{"num_attention_heads": 2, "head_dim": 32, "positions": "rope", "qk_norm": false, "tie_word_embeddings": true, "init_std_down": 0.0, "learning_rate": 0.00685, "max_grad_norm": 1.0, "decay_shape": "linear", "doc_mask": true, "train_tokens": 105000000, "max_steps": 6409}
Each number is 200 + 40 x the weight over its row's rms, rounded and kept within 0 to 999. Layers, rows and columns count from 0. The size before them is the row's rms in percent of the matrix's.

# q: layer 7 attention query, 64x64, rms 0.168, rows 40-63, columns 0-63
# k: layer 7 attention key, 64x64, rms 0.173, rows 40-63, columns 0-63
# v: layer 7 attention value, 64x64, rms 0.176, rows 32-60, columns 0-63
# o: layer 7 attention output (transposed), 64x64, rms 0.159, rows 32-59, columns 0-63
q40,097,164,250,179,204,223,187,160,196,222,146,215,155,209,221,164,272,163,206,176,171,181,223,231,225,260,277,199,246,179,231,122,116,204,226,154,171,242,210,276,217,146,162,218,163,167,196,181,237,137,185,202,217,245,182,189,263,172,165,177,174,262,242,240,99
k40,096,224,238,208,198,187,236,219,155,208,238,149,222,192,151,177,148,229,225,151,199,185,170,163,164,128,227,213,166,145,97,309,185,202,259,253,169,203,199,181,264,228,236,192,199,271,217,128,190,155,204,201,139,155,241,202,189,211,213,223,278,145,204,213,233
q41,092,176,183,124,199,230,169,203,263,197,189,164,205,208,192,200,187,160,140,237,117,156,115,232,189,213,206,148,182,243,152,208,279,237,180,223,175,206,256,264,272,257,190,172,138,166,202,220,168,263,137,166,207,246,173,223,192,252,159,187,255,196,191,254,163
k41,111,222,182,219,237,178,192,237,242,156,219,192,225,234,245,284,237,239,201,239,90,169,224,140,185,133,175,227,207,166,194,178,212,210,162,201,142,198,134,134,167,269,231,241,206,209,253,302,192,140,207,180,193,254,151,189,180,193,133,238,199,180,209,176,233
q42,108,232,215,221,205,170,204,127,152,187,215,134,236,186,182,211,165,207,223,200,169,151,221,245,205,180,194,143,207,168,147,253,215,183,253,170,184,199,184,154,231,172,245,205,296,307,250,233,212,244,160,250,187,184,239,214,179,164,144,218,213,176,86,171,265
k42,111,219,165,210,203,218,155,175,268,170,276,127,197,169,207,196,99,222,221,230,100,240,206,187,248,227,159,183,169,243,191,230,248,283,222,169,189,214,191,178,157,182,255,218,240,196,159,215,176,220,166,204,168,189,235,166,230,234,136,236,166,146,286,170,236
q43,099,163,226,197,200,212,194,226,233,199,187,294,179,155,177,127,227,196,177,143,204,194,200,253,218,244,186,221,279,144,175,235,106,201,188,189,154,193,267,141,268,237,227,191,261,219,136,279,181,222,166,192,168,195,190,188,194,219,187,109,173,214,260,154,217
k43,106,263,174,177,233,211,135,219,173,231,127,213,183,169,228,200,215,147,185,303,255,213,275,204,145,166,238,230,180,169,172,173,216,183,244,139,243,108,176,158,206,199,246,141,229,166,186,219,218,128,186,185,241,239,211,183,209,217,292,201,216,181,164,229,246
q44,098,212,187,141,164,182,297,246,239,220,192,177,150,259,187,226,217,158,143,211,240,157,183,138,236,188,185,249,197,171,157,223,177,215,224,223,211,117,162,209,185,242,198,195,185,153,169,119,216,149,182,204,311,205,264,260,183,250,247,175,233,164,198,217,155
k44,096,182,221,246,165,264,198,207,165,239,192,294,187,240,226,192,235,198,182,159,280,259,221,230,157,191,199,197,173,313,233,198,182,211,189,192,233,159,145,139,167,242,178,152,238,133,151,198,145,182,223,166,160,216,225,143,267,184,223,169,154,242,257,221,214
q45,092,272,201,179,190,203,149,135,266,201,219,209,202,126,221,214,234,169,213,236,168,219,240,294,186,149,242,162,261,137,187,257,174,260,183,248,177,161,206,167,164,223,213,179,224,216,157,201,231,257,150,206,188,161,137,227,132,176,272,128,174,178,210,204,234
k45,110,192,206,201,200,251,160,170,191,109,274,161,284,173,199,197,139,178,227,168,120,171,195,215,202,201,207,230,220,224,211,226,179,172,232,168,148,253,273,260,177,191,225,256,208,225,168,186,182,172,257,161,197,273,186,154,204,224,105,232,162,155,230,225,268
q46,113,222,215,206,273,164,252,150,223,145,186,116,211,227,191,178,190,97,230,197,171,174,190,155,237,239,214,205,221,118,180,205,227,223,270,161,169,206,155,218,213,142,245,227,198,244,289,149,227,261,158,173,170,173,254,195,226,237,153,220,228,173,194,265,199
k46,112,192,209,180,174,135,232,249,203,250,177,266,197,164,243,216,164,258,148,220,322,218,196,232,185,166,165,220,160,198,208,237,185,113,194,243,235,198,202,163,217,182,171,208,253,136,168,191,151,123,197,217,235,227,212,218,226,130,258,227,189,291,239,194,187
q47,097,155,256,244,176,181,174,106,232,220,161,193,154,175,183,216,218,260,163,196,213,213,273,300,241,144,190,193,151,248,212,234,187,264,257,183,259,170,219,124,162,202,185,136,202,118,195,183,222,184,218,248,184,204,236,207,164,162,235,205,141,193,195,250,224
k47,121,248,173,219,183,173,174,288,184,235,163,221,143,232,218,175,144,210,203,213,269,219,240,160,269,251,172,222,243,112,152,156,154,115,240,181,179,190,239,180,157,218,177,199,230,234,151,198,217,192,211,206,237,213,202,214,170,172,294,126,174,232,161,204,269
q48,100,152,159,218,244,186,247,216,176,278,109,231,206,194,279,237,216,152,133,236,225,218,190,127,149,229,171,195,230,244,138,197,222,206,165,224,158,178,182,212,183,263,214,236,184,180,276,226,181,270,124,202,259,166,184,209,215,196,187,207,197,283,178,154,176
k48,093,196,243,182,217,229,198,150,242,249,217,166,167,220,258,216,217,164,284,281,122,204,160,237,165,133,224,133,227,235,216,315,185,227,189,173,172,206,173,179,129,261,201,211,163,167,208,197,118,177,152,165,192,161,186,166,173,206,217,232,196,237,203,230,243
q49,105,146,225,149,227,192,136,197,133,188,232,191,212,236,162,238,266,194,239,166,195,298,233,185,176,206,222,260,257,165,199,180,235,174,160,266,192,180,244,141,281,202,209,123,163,235,166,223,249,244,215,222,208,232,165,191,216,156,187,159,218,193,158,227,106
k49,096,200,227,300,246,236,191,190,265,230,150,195,238,206,239,233,191,177,184,247,201,179,278,156,203,148,195,187,207,185,193,205,126,167,164,207,193,177,153,170,156,181,207,246,176,261,264,200,190,202,253,135,145,216,135,205,230,243,183,205,215,127,96,223,151
q50,094,193,188,142,215,221,232,219,201,122,230,108,207,154,216,301,180,243,180,172,161,197,209,169,222,243,173,267,221,311,261,218,174,227,185,250,173,228,238,221,150,223,210,254,169,180,205,210,193,159,166,218,253,107,209,180,204,209,161,164,186,162,158,161,222
k50,096,229,194,197,221,178,180,239,204,227,115,212,197,198,159,185,192,172,229,195,355,196,204,208,173,161,213,160,222,125,204,190,175,232,240,174,260,152,205,230,219,299,185,184,186,167,142,145,226,246,138,171,236,164,251,182,223,233,259,181,223,220,137,193,198
q51,100,189,132,217,201,168,225,219,167,129,232,199,212,271,183,189,185,252,192,206,244,141,151,194,252,121,173,174,231,242,216,226,241,170,90,214,152,165,179,183,173,198,189,167,229,166,174,254,260,150,212,238,274,177,220,159,193,241,214,262,217,163,235,194,282
k51,089,134,165,140,184,222,247,194,233,257,156,285,115,177,223,245,239,187,122,248,204,273,203,189,216,267,186,179,203,200,235,210,141,211,198,210,276,204,172,217,188,173,162,263,165,221,257,204,185,233,165,195,191,166,193,167,192,153,190,159,211,290,180,167,140
q52,102,167,88,125,156,199,247,235,237,197,196,253,224,233,179,147,234,147,180,236,164,187,159,265,260,254,206,183,190,190,261,196,226,170,170,170,230,161,162,240,148,178,235,239,194,193,185,264,193,262,171,219,227,209,125,249,151,226,227,241,141,170,172,209,239
k52,107,206,259,195,225,142,199,135,203,150,175,170,177,218,168,273,198,192,195,251,236,198,260,208,192,240,147,211,243,236,214,205,144,235,215,171,205,242,152,183,169,236,127,189,209,210,232,190,189,108,272,131,251,141,199,168,251,184,176,292,155,205,146,203,151
q53,106,151,246,247,214,232,220,189,161,250,153,287,199,153,164,217,277,256,152,189,232,213,180,193,250,63,249,210,161,275,208,152,197,186,177,243,221,191,216,155,197,167,239,194,248,248,172,213,195,184,239,151,194,137,273,199,175,236,204,204,215,185,179,197,195
k53,094,226,211,202,158,182,69,179,182,171,228,194,239,253,208,133,194,132,179,197,93,210,178,190,234,213,189,204,229,244,215,229,161,187,207,177,198,183,143,166,199,258,218,288,202,241,267,224,156,250,130,243,202,232,188,217,194,160,138,227,211,227,234,215,151
q54,107,217,181,180,196,202,216,266,226,292,200,181,179,233,244,171,162,164,251,252,145,249,215,249,119,190,173,221,227,228,273,205,192,171,141,217,165,138,235,152,188,152,203,191,254,216,244,191,171,116,211,187,97,204,241,178,184,168,260,194,215,158,168,201,248
k54,106,211,241,273,185,247,183,89,155,158,169,196,233,185,129,226,227,173,218,156,222,196,207,207,239,288,215,198,260,124,212,235,143,163,216,175,179,258,182,207,245,190,202,219,133,220,124,217,252,153,235,211,225,176,213,195,205,133,188,160,256,239,184,209,157
q55,103,147,203,248,239,283,207,207,239,179,191,239,236,190,178,246,157,243,252,237,128,150,228,142,197,211,178,130,232,212,195,137,184,214,231,135,176,261,226,243,239,130,116,176,205,302,186,229,180,156,200,165,203,174,202,223,215,203,206,161,167,165,179,247,242
k55,107,134,164,224,204,201,183,283,185,199,130,127,215,190,224,238,281,128,213,166,237,233,212,179,268,229,160,237,216,158,169,247,185,239,263,180,166,196,107,254,236,257,167,195,240,205,245,177,195,164,196,205,200,209,273,255,150,159,190,158,210,198,209,230,171
q56,112,149,178,187,231,222,198,206,217,242,178,246,113,184,162,273,216,269,217,182,205,216,238,176,259,169,178,201,209,120,168,214,261,243,183,234,218,208,144,263,110,143,205,199,217,236,248,170,209,206,227,152,205,232,131,200,297,199,208,114,208,200,179,182,214
k56,090,201,235,197,180,219,172,155,143,216,119,143,243,213,290,261,233,230,137,143,144,195,160,204,253,177,179,122,219,174,237,222,236,182,209,207,171,288,220,197,222,226,215,188,223,165,212,163,205,181,196,303,265,163,236,167,248,201,156,155,236,209,201,182,166
q57,111,241,235,291,198,209,196,163,249,190,245,204,116,183,211,163,184,248,199,139,181,168,253,191,238,204,192,162,171,155,218,261,167,172,196,220,182,138,232,254,128,178,191,212,205,200,224,277,190,141,215,186,143,129,188,153,167,259,306,240,178,175,208,203,206
k57,092,204,218,137,173,173,192,171,206,227,188,274,213,177,160,218,186,194,123,183,195,178,270,243,245,189,231,209,208,161,186,191,261,196,253,138,239,240,235,245,265,217,128,163,187,154,185,208,265,198,202,251,241,245,210,187,98,183,137,137,118,230,225,215,191
q58,106,125,170,224,177,190,164,195,187,212,177,160,301,183,201,168,176,238,160,180,213,219,152,167,185,221,128,300,226,195,294,221,207,250,223,234,183,237,237,182,157,193,157,226,167,183,234,249,168,135,210,190,195,276,253,260,214,213,138,132,177,198,236,194,220
k58,102,237,123,119,174,169,209,150,169,178,167,233,210,205,247,226,215,139,265,220,265,177,182,195,172,197,208,232,149,111,208,186,178,260,195,205,201,173,221,190,195,219,209,175,263,282,188,241,218,225,179,213,208,90,238,265,196,237,263,132,215,184,165,169,208
q59,101,199,267,191,112,155,227,208,206,243,179,264,151,240,201,205,184,208,223,156,213,168,189,190,275,240,129,178,151,186,153,188,238,240,200,244,163,233,160,174,151,230,177,242,272,259,217,235,160,232,152,221,128,197,210,173,276,192,169,263,140,243,186,162,204
k59,096,106,148,223,170,168,188,153,272,210,173,233,150,239,173,183,245,262,182,230,157,267,198,253,246,169,214,245,124,199,243,142,229,199,214,182,174,200,247,152,260,258,285,184,202,188,177,189,200,224,163,248,223,206,177,185,189,190,194,161,225,211,198,108,256
q60,119,248,147,270,194,265,203,144,248,192,195,160,204,220,221,225,186,107,170,284,206,224,153,204,184,195,192,183,195,196,258,235,179,210,153,202,210,148,177,126,231,197,256,230,156,178,257,231,159,245,113,284,197,155,215,227,248,195,213,188,241,237,136,184,191
k60,113,191,259,189,162,232,138,188,125,216,174,271,185,174,214,144,172,273,277,200,234,230,259,206,145,209,241,239,197,304,201,181,205,174,250,169,175,176,236,260,218,150,157,214,180,202,106,162,172,149,222,182,217,212,219,207,206,170,158,231,165,174,168,223,261
q61,099,168,152,301,249,196,235,239,272,175,164,169,191,209,113,222,125,185,225,154,199,161,183,230,199,171,149,208,164,237,178,221,171,185,181,204,203,275,244,154,202,211,229,187,231,238,149,244,199,237,167,265,178,289,234,161,171,193,190,122,142,195,216,211,170
k61,103,202,186,137,156,186,161,262,204,246,184,197,192,205,288,182,245,190,204,182,221,239,211,163,209,216,257,202,259,197,159,126,191,207,224,157,186,185,182,149,97,259,239,187,232,187,165,172,214,149,245,149,236,231,206,251,105,172,281,208,241,248,170,240,207
q62,109,193,182,241,219,242,274,250,229,142,209,155,209,226,187,89,141,210,204,266,238,187,182,182,242,220,243,220,151,130,137,217,195,233,149,210,146,240,259,157,162,190,226,190,252,240,152,218,182,232,219,201,176,170,236,212,191,135,172,236,128,187,175,216,265
k62,118,215,120,141,188,205,121,184,205,157,166,236,201,216,194,242,178,191,196,245,198,231,249,198,150,270,220,184,172,280,305,143,304,202,221,205,204,212,188,175,213,199,203,221,202,158,252,239,188,194,195,218,193,259,236,264,147,171,184,261,190,174,178,162,129
q63,112,193,230,153,188,259,203,179,241,222,160,207,122,230,229,136,176,255,293,253,171,228,135,197,161,230,261,263,171,181,166,106,219,173,212,244,226,88,252,203,162,173,181,201,228,219,160,187,230,189,209,268,169,220,188,189,182,154,207,222,208,192,243,200,225
k63,106,173,146,229,207,215,138,186,212,101,290,242,237,278,190,201,266,265,229,111,145,195,250,198,180,146,194,193,210,210,277,169,209,185,246,239,213,185,219,225,210,142,194,255,183,188,204,245,225,155,228,220,179,182,204,196,149,213,157,144,157,205,209,217,138
v32,097,210,162,229,187,155,189,250,185,223,180,171,174,116,168,192,171,239,269,163,224,189,203,175,229,207,184,244,157,165,194,242,204,168,185,248,225,126,170,190,108,216,251,255,133,143,188,248,285,256,194,294,249,202,245,239,236,227,205,226,173,229,200,163,171
o32,102,229,214,179,230,163,209,233,241,193,147,223,274,201,194,145,195,201,244,139,139,216,220,250,247,270,150,209,157,135,198,233,171,216,185,178,161,141,204,284,116,220,271,192,235,200,143,166,242,213,224,185,263,156,145,184,216,237,251,171,136,181,194,211,228
v33,094,172,207,228,144,186,167,273,247,174,199,268,179,190,202,243,254,242,171,210,221,169,268,244,118,165,190,121,185,256,204,185,176,155,209,191,248,248,264,204,237,244,178,222,129,163,234,210,106,232,163,241,179,228,223,211,138,157,184,225,211,192,223,138,225
o33,097,147,152,243,145,222,223,264,211,166,230,175,202,222,223,165,182,184,195,258,254,171,245,261,261,163,162,195,200,191,192,232,200,217,227,178,215,272,302,154,160,175,166,148,191,97,213,217,167,175,216,184,223,243,175,241,115,173,247,129,198,192,195,217,241
v34,090,186,190,229,200,229,176,221,224,219,234,184,188,125,276,186,153,238,297,171,271,200,227,225,195,186,177,181,214,179,274,217,217,201,220,226,160,252,233,218,92,198,233,260,222,230,174,181,137,170,191,92,195,156,229,240,160,191,217,138,159,203,149,216,218
o34,095,113,246,207,94,230,152,183,144,189,163,260,244,179,163,264,289,211,213,225,237,199,219,200,211,207,187,195,187,215,234,224,142,236,162,265,254,155,224,178,243,262,158,249,210,216,226,165,213,258,208,183,165,201,156,165,198,153,156,166,196,187,212,124,230
v35,080,196,227,207,153,235,179,265,237,203,246,225,203,243,191,137,209,157,290,145,209,219,176,182,158,203,170,227,174,191,261,240,152,217,187,163,275,171,237,207,194,165,221,254,79,205,200,220,205,266,222,166,184,150,247,236,157,176,110,199,267,186,188,202,215
o35,082,163,180,180,191,203,170,263,188,256,262,255,219,179,226,176,249,272,229,146,197,153,207,265,167,180,155,203,205,154,182,222,215,225,201,197,199,282,262,247,231,204,119,181,197,240,161,217,159,233,222,159,219,219,153,260,125,148,93,216,191,166,200,181,169
v36,076,179,251,132,186,212,201,180,218,146,239,203,194,163,151,199,229,138,269,247,209,168,185,267,262,140,149,251,164,143,264,183,210,251,217,203,207,199,202,200,177,194,160,232,235,192,195,189,146,177,226,194,127,129,291,170,236,190,184,263,180,262,181,208,269
o36,077,165,193,115,170,252,164,126,235,158,157,200,185,158,242,189,195,255,270,255,248,195,203,260,156,224,167,251,196,154,266,144,183,258,209,224,198,283,208,177,190,214,226,240,211,207,169,259,226,202,203,142,218,184,206,210,184,250,122,198,184,192,175,110,180
v37,088,201,229,212,238,185,271,199,191,220,219,179,139,236,144,214,189,194,256,193,152,215,128,154,154,186,105,224,190,162,233,206,138,231,201,248,282,183,243,211,187,283,213,155,194,201,258,211,213,202,235,166,214,126,134,228,232,193,194,228,241,119,180,160,145
o37,095,221,251,172,306,160,234,230,202,223,206,203,177,182,187,188,207,211,259,185,217,120,172,191,170,248,171,212,231,262,248,172,171,164,239,112,236,189,250,210,200,149,176,191,290,217,150,203,170,132,217,154,247,186,253,180,158,136,177,224,143,204,165,254,230
v38,082,259,211,208,189,232,140,249,142,213,260,172,148,197,215,191,221,193,153,300,141,214,245,216,254,144,184,200,175,180,244,238,186,245,205,154,223,125,255,168,206,189,177,111,173,188,170,208,247,208,149,248,218,203,162,270,143,233,154,178,202,247,184,152,226
o38,086,199,171,198,204,224,197,210,222,246,256,135,242,240,134,167,122,170,221,211,173,229,173,189,219,226,238,216,217,196,214,227,142,226,180,218,168,289,159,232,222,233,187,150,161,234,163,219,238,200,299,96,227,223,137,183,181,192,165,251,225,119,221,224,147
v39,087,195,232,149,158,230,144,200,228,197,198,140,254,262,205,161,120,117,204,251,186,207,239,232,227,180,206,178,150,245,246,207,154,193,181,202,174,145,236,214,210,182,243,207,246,157,269,143,219,254,238,75,190,237,181,208,223,188,264,186,176,199,253,181,194
o39,077,194,183,165,206,221,160,107,132,185,210,218,253,189,279,205,149,227,193,135,207,182,195,157,246,193,162,215,193,251,218,182,234,199,161,185,191,229,214,226,285,167,160,231,162,187,202,161,267,281,202,211,219,216,265,160,148,130,206,188,215,250,287,205,134
v40,097,227,178,111,115,238,210,170,156,158,188,241,269,218,238,183,226,256,136,236,167,219,214,230,179,163,254,176,171,222,153,149,211,262,214,155,253,153,253,182,200,183,203,180,237,173,217,300,232,139,227,208,179,207,172,163,172,246,267,265,184,214,192,187,199
o40,096,178,154,160,215,230,149,187,210,204,156,188,187,173,260,217,223,161,174,293,247,182,226,109,245,199,273,149,223,233,102,169,250,212,203,156,187,230,158,218,181,175,219,197,160,212,206,144,206,117,191,145,256,269,197,217,182,252,220,241,260,233,195,220,205
v41,103,228,221,213,193,150,263,195,184,234,229,190,289,218,200,180,256,135,156,221,223,203,226,280,195,220,176,181,178,303,189,190,269,213,102,137,192,191,219,169,233,185,213,168,213,128,207,211,146,192,190,202,236,212,202,197,119,167,173,274,245,176,241,170,157
o41,097,235,254,217,215,145,206,161,134,249,221,161,185,165,158,223,171,194,156,243,241,196,146,259,205,157,197,241,219,244,172,226,339,200,191,178,133,263,244,139,238,208,246,140,183,144,177,205,182,186,172,224,208,197,190,185,201,234,139,224,212,166,278,182,204
v42,090,202,227,161,162,212,229,120,188,166,189,167,146,172,276,189,158,208,220,200,220,259,165,180,128,184,245,260,202,185,226,229,202,184,252,195,183,208,204,196,178,205,174,163,178,273,186,212,254,124,202,262,195,247,258,279,226,215,159,98,279,233,177,237,201
o42,083,274,156,120,173,214,202,257,335,185,212,256,159,228,129,189,211,179,248,182,225,220,202,172,152,168,208,126,182,215,136,227,135,203,167,230,275,127,206,233,228,193,196,168,230,245,184,198,163,241,186,196,221,207,221,157,226,241,185,220,184,186,246,177,183
v43,097,268,219,196,183,179,192,177,225,179,231,155,190,261,119,201,172,308,177,152,225,228,163,193,206,242,195,201,234,221,212,238,186,183,233,228,201,204,171,181,189,206,238,177,247,173,125,274,243,153,184,253,219,167,173,258,234,182,161,191,201,130,89,148,253
o43,096,182,167,230,190,137,265,249,224,206,174,234,242,146,186,140,213,136,126,250,249,132,154,208,223,216,221,197,190,199,203,204,265,243,154,200,196,154,180,240,248,231,196,244,230,261,215,186,152,177,195,154,183,143,192,208,257,229,218,200,161,221,145,128,300
v44,092,127,208,174,196,222,148,212,153,181,212,178,180,181,223,207,169,242,221,172,195,274,277,216,210,201,211,266,232,212,247,179,241,204,184,232,245,330,223,171,210,165,162,227,131,186,149,155,206,281,146,155,223,120,221,199,147,183,230,180,215,251,226,193,168
o44,085,161,207,209,215,261,131,254,170,251,206,213,252,182,201,212,220,170,320,204,192,231,184,174,160,215,230,206,229,116,203,163,201,196,169,241,192,129,241,248,213,225,153,156,108,207,180,230,230,250,173,207,205,163,140,244,193,222,265,173,247,143,180,196,142
v45,083,157,238,228,204,262,266,204,168,146,217,175,234,231,162,151,150,162,149,212,241,208,208,231,206,221,205,200,186,307,240,166,208,125,185,206,164,238,247,156,224,184,152,172,202,197,251,245,148,101,271,234,160,183,254,217,136,227,173,163,230,202,173,180,223
o45,081,247,212,221,228,296,170,147,196,210,159,178,202,192,145,192,214,183,156,237,280,153,114,181,251,164,201,183,200,180,160,229,172,230,247,175,226,220,231,168,227,188,221,133,205,218,222,245,217,239,147,235,155,132,226,270,152,257,151,153,284,195,217,166,191
v46,088,144,198,253,212,172,208,196,254,174,224,172,157,194,177,194,251,177,145,284,218,266,207,233,195,192,199,187,257,212,155,167,295,214,226,114,159,177,262,132,251,214,226,160,235,171,221,225,168,204,154,157,122,121,250,208,208,215,223,191,198,204,222,132,212
o46,091,206,238,206,208,264,176,180,218,113,247,181,240,212,128,209,206,218,143,246,212,214,162,188,142,160,177,146,195,240,206,145,316,243,199,169,174,214,240,202,233,253,196,110,162,140,197,200,196,192,226,223,265,178,243,184,218,236,208,204,270,131,160,181,218
v47,108,249,181,263,223,139,125,154,271,155,198,207,195,277,138,209,200,156,196,107,248,187,163,239,225,166,212,229,199,224,222,237,196,118,205,230,168,202,182,218,252,235,207,223,226,185,232,290,107,158,233,237,177,195,183,204,157,197,208,173,245,173,163,210,169
o47,101,207,174,288,166,238,187,172,193,205,182,246,293,204,178,165,228,198,98,196,250,179,176,252,163,105,179,149,194,204,208,252,184,226,162,155,182,173,220,122,207,232,209,159,259,243,181,275,229,195,160,256,165,220,220,245,249,143,192,180,214,196,219,172,228
v48,093,166,238,252,198,255,221,202,180,195,169,100,189,209,204,250,232,208,190,230,171,240,203,235,251,253,192,214,182,153,171,133,225,210,264,163,229,261,253,133,277,222,158,166,146,218,214,232,143,225,185,211,205,263,142,125,211,126,129,193,195,209,180,196,186
o48,087,230,230,213,244,180,253,238,184,126,188,135,201,247,265,244,170,222,200,206,265,204,157,177,192,205,253,237,190,164,131,185,188,215,179,230,199,272,207,103,202,179,179,118,193,227,170,214,182,124,284,279,238,148,229,192,177,194,195,163,223,193,147,198,228
v49,089,179,238,246,271,283,263,259,165,236,214,211,139,186,224,221,230,184,134,212,165,182,218,211,192,251,203,180,221,105,156,226,194,215,210,224,235,142,161,205,210,202,242,242,223,236,225,165,207,205,159,132,216,91,211,142,182,267,157,172,179,226,144,191,182
o49,086,143,220,246,296,209,185,210,193,227,222,171,230,182,175,281,259,236,216,194,193,198,198,211,181,240,186,157,222,213,268,165,188,217,254,201,206,259,126,214,157,197,150,251,84,250,229,110,149,170,190,219,177,156,234,212,238,205,156,191,188,144,166,201,177
v50,090,87,231,276,223,190,157,180,225,211,156,176,259,189,179,206,287,81,204,281,198,221,190,229,182,184,214,220,207,166,231,202,263,199,194,227,188,224,209,173,216,169,226,208,202,261,202,159,171,156,173,159,194,217,221,184,158,75,202,208,189,204,169,230,184
o50,078,207,280,157,176,178,199,121,182,181,228,192,209,236,223,240,193,213,243,230,247,218,168,222,158,198,171,258,175,159,231,235,232,187,200,222,168,143,204,150,231,182,133,202,131,168,271,232,259,158,269,200,217,254,236,149,195,194,205,128,296,155,184,141,174
v51,097,271,209,226,204,180,174,129,243,228,194,152,175,211,182,201,153,265,205,216,229,135,134,210,176,191,237,227,175,209,190,221,235,173,196,226,200,272,230,200,226,84,215,216,115,158,167,198,197,218,238,220,239,152,129,210,275,237,169,227,257,157,207,127,179
o51,089,186,200,286,234,195,229,216,217,201,205,243,231,170,234,199,205,227,114,154,243,201,195,144,191,174,184,224,188,180,114,211,241,243,132,186,291,137,173,210,246,227,206,186,279,218,155,262,156,200,191,181,267,231,236,151,125,224,216,182,131,182,195,156,190
v52,098,196,218,223,184,174,101,176,212,249,197,215,189,157,221,278,269,219,216,191,280,296,216,178,204,150,203,222,257,127,225,280,250,170,152,200,181,205,172,190,138,192,175,245,177,186,201,201,169,127,230,176,165,248,210,188,152,212,208,125,217,152,174,234,189
o52,089,207,230,254,168,211,195,250,227,238,218,277,171,244,101,249,225,237,179,152,243,182,221,223,214,113,198,146,190,183,254,219,143,204,166,250,183,166,198,265,177,211,213,185,192,209,188,258,230,120,246,166,171,178,156,206,177,188,246,125,245,136,232,148,202
v53,098,286,183,199,216,179,190,161,184,247,218,174,166,266,243,106,156,186,174,180,170,208,206,126,162,177,201,256,188,189,165,171,111,170,218,242,165,229,214,170,192,185,274,228,219,165,170,182,148,203,223,252,238,316,232,263,238,183,174,246,218,206,187,232,210
o53,097,205,125,260,206,171,251,220,212,205,232,188,171,224,236,170,248,165,171,54,256,207,101,191,202,257,230,270,228,230,141,158,141,136,197,231,214,198,213,216,199,176,219,219,232,210,182,188,227,186,174,182,217,236,174,178,208,180,196,199,174,265,282,173,193
v54,084,215,267,254,255,248,239,213,212,205,172,228,211,174,197,253,178,206,183,186,237,187,193,139,138,155,273,233,185,91,222,175,215,161,201,163,206,140,117,221,255,223,216,202,206,208,217,260,210,202,212,224,154,232,215,252,153,210,169,162,188,73,225,184,201
o54,089,212,215,137,216,107,271,292,251,241,253,195,168,202,197,215,202,171,155,164,170,159,213,170,174,175,152,228,189,234,245,217,150,242,195,162,199,218,199,176,127,242,190,261,208,182,198,179,170,191,245,229,172,180,255,253,212,267,178,172,177,115,217,164,284
v55,083,177,229,145,196,207,277,168,243,209,245,193,143,198,271,226,179,120,171,210,179,198,177,198,192,238,156,250,237,226,211,232,207,280,264,175,214,200,159,158,188,176,179,187,175,200,168,197,223,190,240,174,194,181,264,172,152,293,284,181,127,158,234,115,178
o55,071,214,192,241,278,233,126,241,287,182,221,208,201,192,89,250,209,207,251,249,143,189,181,121,145,186,193,276,191,166,219,178,190,186,181,127,205,228,176,191,228,182,207,188,237,189,163,152,164,189,227,131,226,199,257,214,275,170,186,163,203,223,248,229,208
v56,110,158,225,184,222,221,261,253,184,172,197,189,220,241,264,235,192,203,188,303,190,187,203,192,194,160,188,127,243,169,172,254,209,209,187,195,206,232,150,123,154,230,180,176,169,257,231,268,174,170,235,162,194,201,171,172,221,222,217,178,293,142,87,246,169
o56,104,233,316,205,184,234,208,204,146,201,279,147,151,262,238,207,260,214,201,226,179,168,179,146,142,179,282,107,235,150,210,241,179,231,237,155,244,212,125,136,172,156,195,161,207,263,220,193,190,179,190,199,174,179,220,209,203,202,156,182,230,222,239,206,203
v57,097,178,250,168,138,157,248,142,315,194,181,173,212,210,194,185,201,225,162,220,284,156,185,152,258,155,157,257,163,167,196,202,240,191,141,228,165,274,143,238,152,212,251,237,207,246,249,215,191,194,185,114,242,186,181,249,197,221,203,232,184,160,210,186,177
o57,097,226,213,234,223,186,130,90,141,185,228,284,132,191,181,171,226,227,193,169,200,173,162,209,178,144,190,256,179,211,209,212,189,185,207,236,245,95,209,211,206,223,206,216,275,127,204,164,198,196,210,171,221,222,248,253,213,255,198,232,170,214,272,127,246
v58,095,240,135,250,167,184,163,240,221,220,161,148,197,147,227,163,186,183,214,188,239,277,231,225,181,171,304,168,166,184,191,169,170,212,186,164,205,187,193,192,252,109,136,241,160,223,172,195,241,154,249,252,134,241,191,239,244,211,194,127,241,181,156,186,259
o58,096,220,145,231,184,213,208,288,292,197,224,233,173,267,212,171,178,246,151,193,206,172,227,166,290,220,201,120,155,177,187,194,169,206,179,196,163,149,171,188,246,215,272,165,155,185,163,233,196,266,206,240,217,256,98,192,166,236,217,182,240,162,191,160,178
v59,089,149,156,197,233,208,180,282,176,218,207,203,141,189,225,206,185,233,207,281,188,168,197,265,205,215,258,248,294,136,145,168,272,198,214,144,198,219,189,243,242,192,215,188,225,167,152,235,141,121,153,141,201,202,188,182,141,227,141,215,214,210,210,193,277
o59,085,205,179,195,215,245,195,198,203,206,175,177,190,207,221,263,234,157,143,209,282,304,196,121,223,245,198,182,233,167,275,198,214,188,201,252,216,217,169,171,129,246,215,148,83,205,220,210,203,176,151,162,231,179,227,246,200,218,228,164,219,125,153,159,248
v60,106,161,155,243,195,170,155,292,182,156,218,255,178,223,201,247,183,193,195,171,152,208,276,209,240,259,207,267,127,221,253,180,148,225,239,160,253,138,204,167,179,234,236,184,290,197,208,156,181,241,195,270,241,201,191,219,188,189,178,171,149,180,178,141,139